Weights of a small transformer language model: rotary positions, biases on query, key and value.
Each number is 128 + 24 x the weight over its row's rms, rounded and kept within 0 to 255. Layers, rows and columns count from 0. Numbers have three digits each. The size before them is the row's rms in percent of the matrix's.

# layer 5 MLP down (transposed), 512x256, rms 0.047, rows 205-208, columns 0-255
097:168123128132142138154101111148106119146104105142146079127145109110104129083145123115167133081151178137123143104141085130112132068156122125134166133123119141165117113131134102102127111099108126145164166187092156118135151129134096120113122162128134093126076110158154156110116149106138116125086175099119127114111111155133116109145159154109113132162151115119144124105167164124147150094114159114102168153121146148164109108098151115121147094119062139138131129110111094124165103169173127126114068135124120141095093119177168092133110151166111142114101156140161160128220125110146145129137120142103171130132074098145151108105131138124129140146108130112123155125102114129155164105090117146135135144163128141105149121131145122113145148130126152143136185133093115121128152119135105
101:089118115157127134165150138126113122121129106139143121136121102112101129092141073117111115119144141131126128122115148115164126090144168147150100141157161127117136134116165138155133129095113125097117156098127141155107155142149143135148137107140088159086099088143107122113139169089099145145178135106193062119116121160180151160166127154128113128144172130099116130149143129120117099114145126125149114150127157128122156145169129142201131163113121123177108166113148105113160149154167112135099165161069097147143125113139144108098157139161172121126139174126111132145139109108120122132130113124098149143170118129120214097107149117097115096092170131106144151131154148081139146164146109114144121110165130119121087115149105096109097146172126158118136130128122124140127142150099128
107:122133143143128115142143130109163152141139096149179126112145118135104092117105140088105138136136142141090097164085145156139118077139105090138131135162133160141168148140087084147128148153113106110154121148138135137149098100122130130142098142158114120123150158119134142169173109133110123112143082106124085147157132110144097105102088120122135139127117140092139106127107152153148126159102091095184122175146113089121136139121100090109090126094119138121136109128173133142131117117086137151119127126077172107140145131098097088101139174140130164105101120123142151140092128116116147100142112111161105136123188137144147105156131120069155127118168170135140156122091165155135114134169124111165159111083171142116101129111119191116136143157139134126130084089144115132094126087098132
088:131139124135138122117144160090140125142110101156110110140123132129109103153158151107108117139146108110149117100126215134107138168127101115139185139137133100123120105145104113120114098096150135134138152142111144117093164105124169152127124151138149107182132101135121128135176121123128169109121108119104122149123111117126125107106132153136153114103149130127150131128126096146111170172122114115134130081158127140111165105106120161181131104150122112165106118138131131116130075158089171093091125131134100099124129128137156116113133154166095141117152132148160150141084097129151145116149123109130132108137137205140111063094094125144160136156090148131126129153098124105124114115132149109137121171104147127127117148094121255117135090108132162101121113127106116091127122124146134
# layer 5 MLP gate, 512x256, rms 0.0522, rows 206-209, columns 0-255
108:129134122142106096184131149143111167093186121112113070115143158106140100123140139119107123118119120120134150127121158161094155158159114141094146131108127110133110132127111123112163116165140131103145113108115143129154111142130129163125137153172164120149160094154138141143123134116116127086092092152129142093101121146094147058153127107146149139103112090092165126149105085135153125153103107104147121125150127137114149133156130101109155125184181117104090133125139118124105126117112136133140196080136157076122127130137126162145136131104130140140084126119127119109103102157161150157154124132148133121110144134135103139160126159095085164131097124135141147101099143134161169131124141164107123089090181172122157107156118161161088128075147125128115111176123142141183086117136152
090:138129154158135110121159145124109137119142150165158136137118166139120099121134115106104150160094128148175126075116173128119108102137121146132119080143144090132107128111056071127087133126111154138160099136119157141181116114095148122170151145105191149131126143126195152166098134090145135139092128163141089122130174127093142137128136143118142149154124118103147109131117147139140132192145074145168160148202157109117117139093142100159123144125114138133106116161146167118128134090096140153149157131083147093116138177105104112148137168126111112099128154074107150165109134112120128119120149139127136093138131137125117105149129132113160139143124147157137138128091148157120151142117107113118147129111170138142123149078129138112154128156135167138137114134143119082118106103102128
111:121172133167111127139132173073132137145107099155141120132138137132090102159159135121106123144131136124136153122166192135158137150141108126112165139122143102136151110116132103078095079135137119169141138135124178137107170114102165152146142151124116079178133099138159124094174110099117151130136105130109096105118127143105111091121149152156157093118128111126138149131115086127121184164128092113117104095122121108118147125100099158204148098154126123119093117163135132151134073139126160077066154163134101104120121135129132126113096151163108139107161128134139140154084107124152168124139132129168137135139109126131111064120092100121149160163100124128128110144091118112135164131115134113107125175099164130086122132129118122116131105108142131110117143150097089092123122122161127
095:139082131138140156120170163118116128129123103136161141166180136104097141165114120131142114075130118108124112132152119142092093153124129102170142061127132093152148128160099159165146118109144132114109162101130131116165145156084138137213143118170129121130149115125151133136126152156115154157157119159133123152132162127135180124092140098154152156124166135120165083110094145156163107150132086122131177128116133143135121132132119139113139094141135098116078134145119110123102106126113123113133164189133134153109140147119151106114175109135121065103137131169130160175148146109118175125103122120096188107134101092125114133114104135095143126181094137142142113141149121150109106123167135114106120129133141125114146133136122124135135137135082126134061100127142134140121144182112130
# layer 5 MLP up, 512x256, rms 0.05, rows 206-208, columns 0-255
097:124118160088077147112130161162116147159159130090123085121096128102145118125171139137133123097153124101139176136152132172125126153192139116103160109096115158125145162121125073157103112109153113120101171128127145124105116149166144189117179161136110126128127135119117103140114125119122127104126141110130138139071094162133161098138140118090141127144140092113158092182118118120127149137170119116129143150157109114103157152151160147155093098097155148158132091151167137139153125128132137193130136115122144105072094131147093134180149165184098121151111152128130103113099119138128120161135128159142105121118142133114121132126118140139094098124120106117178140123148114121155146129155096108160125113138152134120122158132088102136114144125173131134140118174120138190098126103092118
102:078098111144150165169104116107113148129138159125176116103130090137147142095103116141117096104118114116120121129113147136142158126141103118116149124110144124135188101139155133079111105146135133092125134173147097114122160144180140102134117094201084104157150107112118122136180104162156148114105128138118122166105134091148086099112108146111140097059105138151150101082135129140178137132118134123123127160072124149143158115117127139160152101147112130117137139107135061133123085157132120134095104155146109158129073093128138107121149132139143120127107115129155133092097096133142152111120112138156082135121174131130140111127109131130157128097176135096153140129137156115125148128137133107129088158110125133082128096123104157098110134121144142126167181133125140191113162110129122
112:119110103088155122146135110171115121158126146119103129102114087147182133130097147147122103149113144171124130109078074131097112086120132160143095169157102146117151114138114105128133158098082131078120157128126108159145109145144124148106168125112106175087130164115103120152105153134096098141120138122109122124126125192135126153134134109096132138169150117122067114146121161150121068071130144127124149126131115102159105146155158096084129133121130115146126106136137082090104179113140115130171096127122140140097148118106151142109168146093146130137097138098123131116132133123112112142107092141113123129138121148146170184142151101105128113089165105110141131104167134139117087121154162106112135111130082146161155112166134159126149170155145095127120147124144191131125109148126122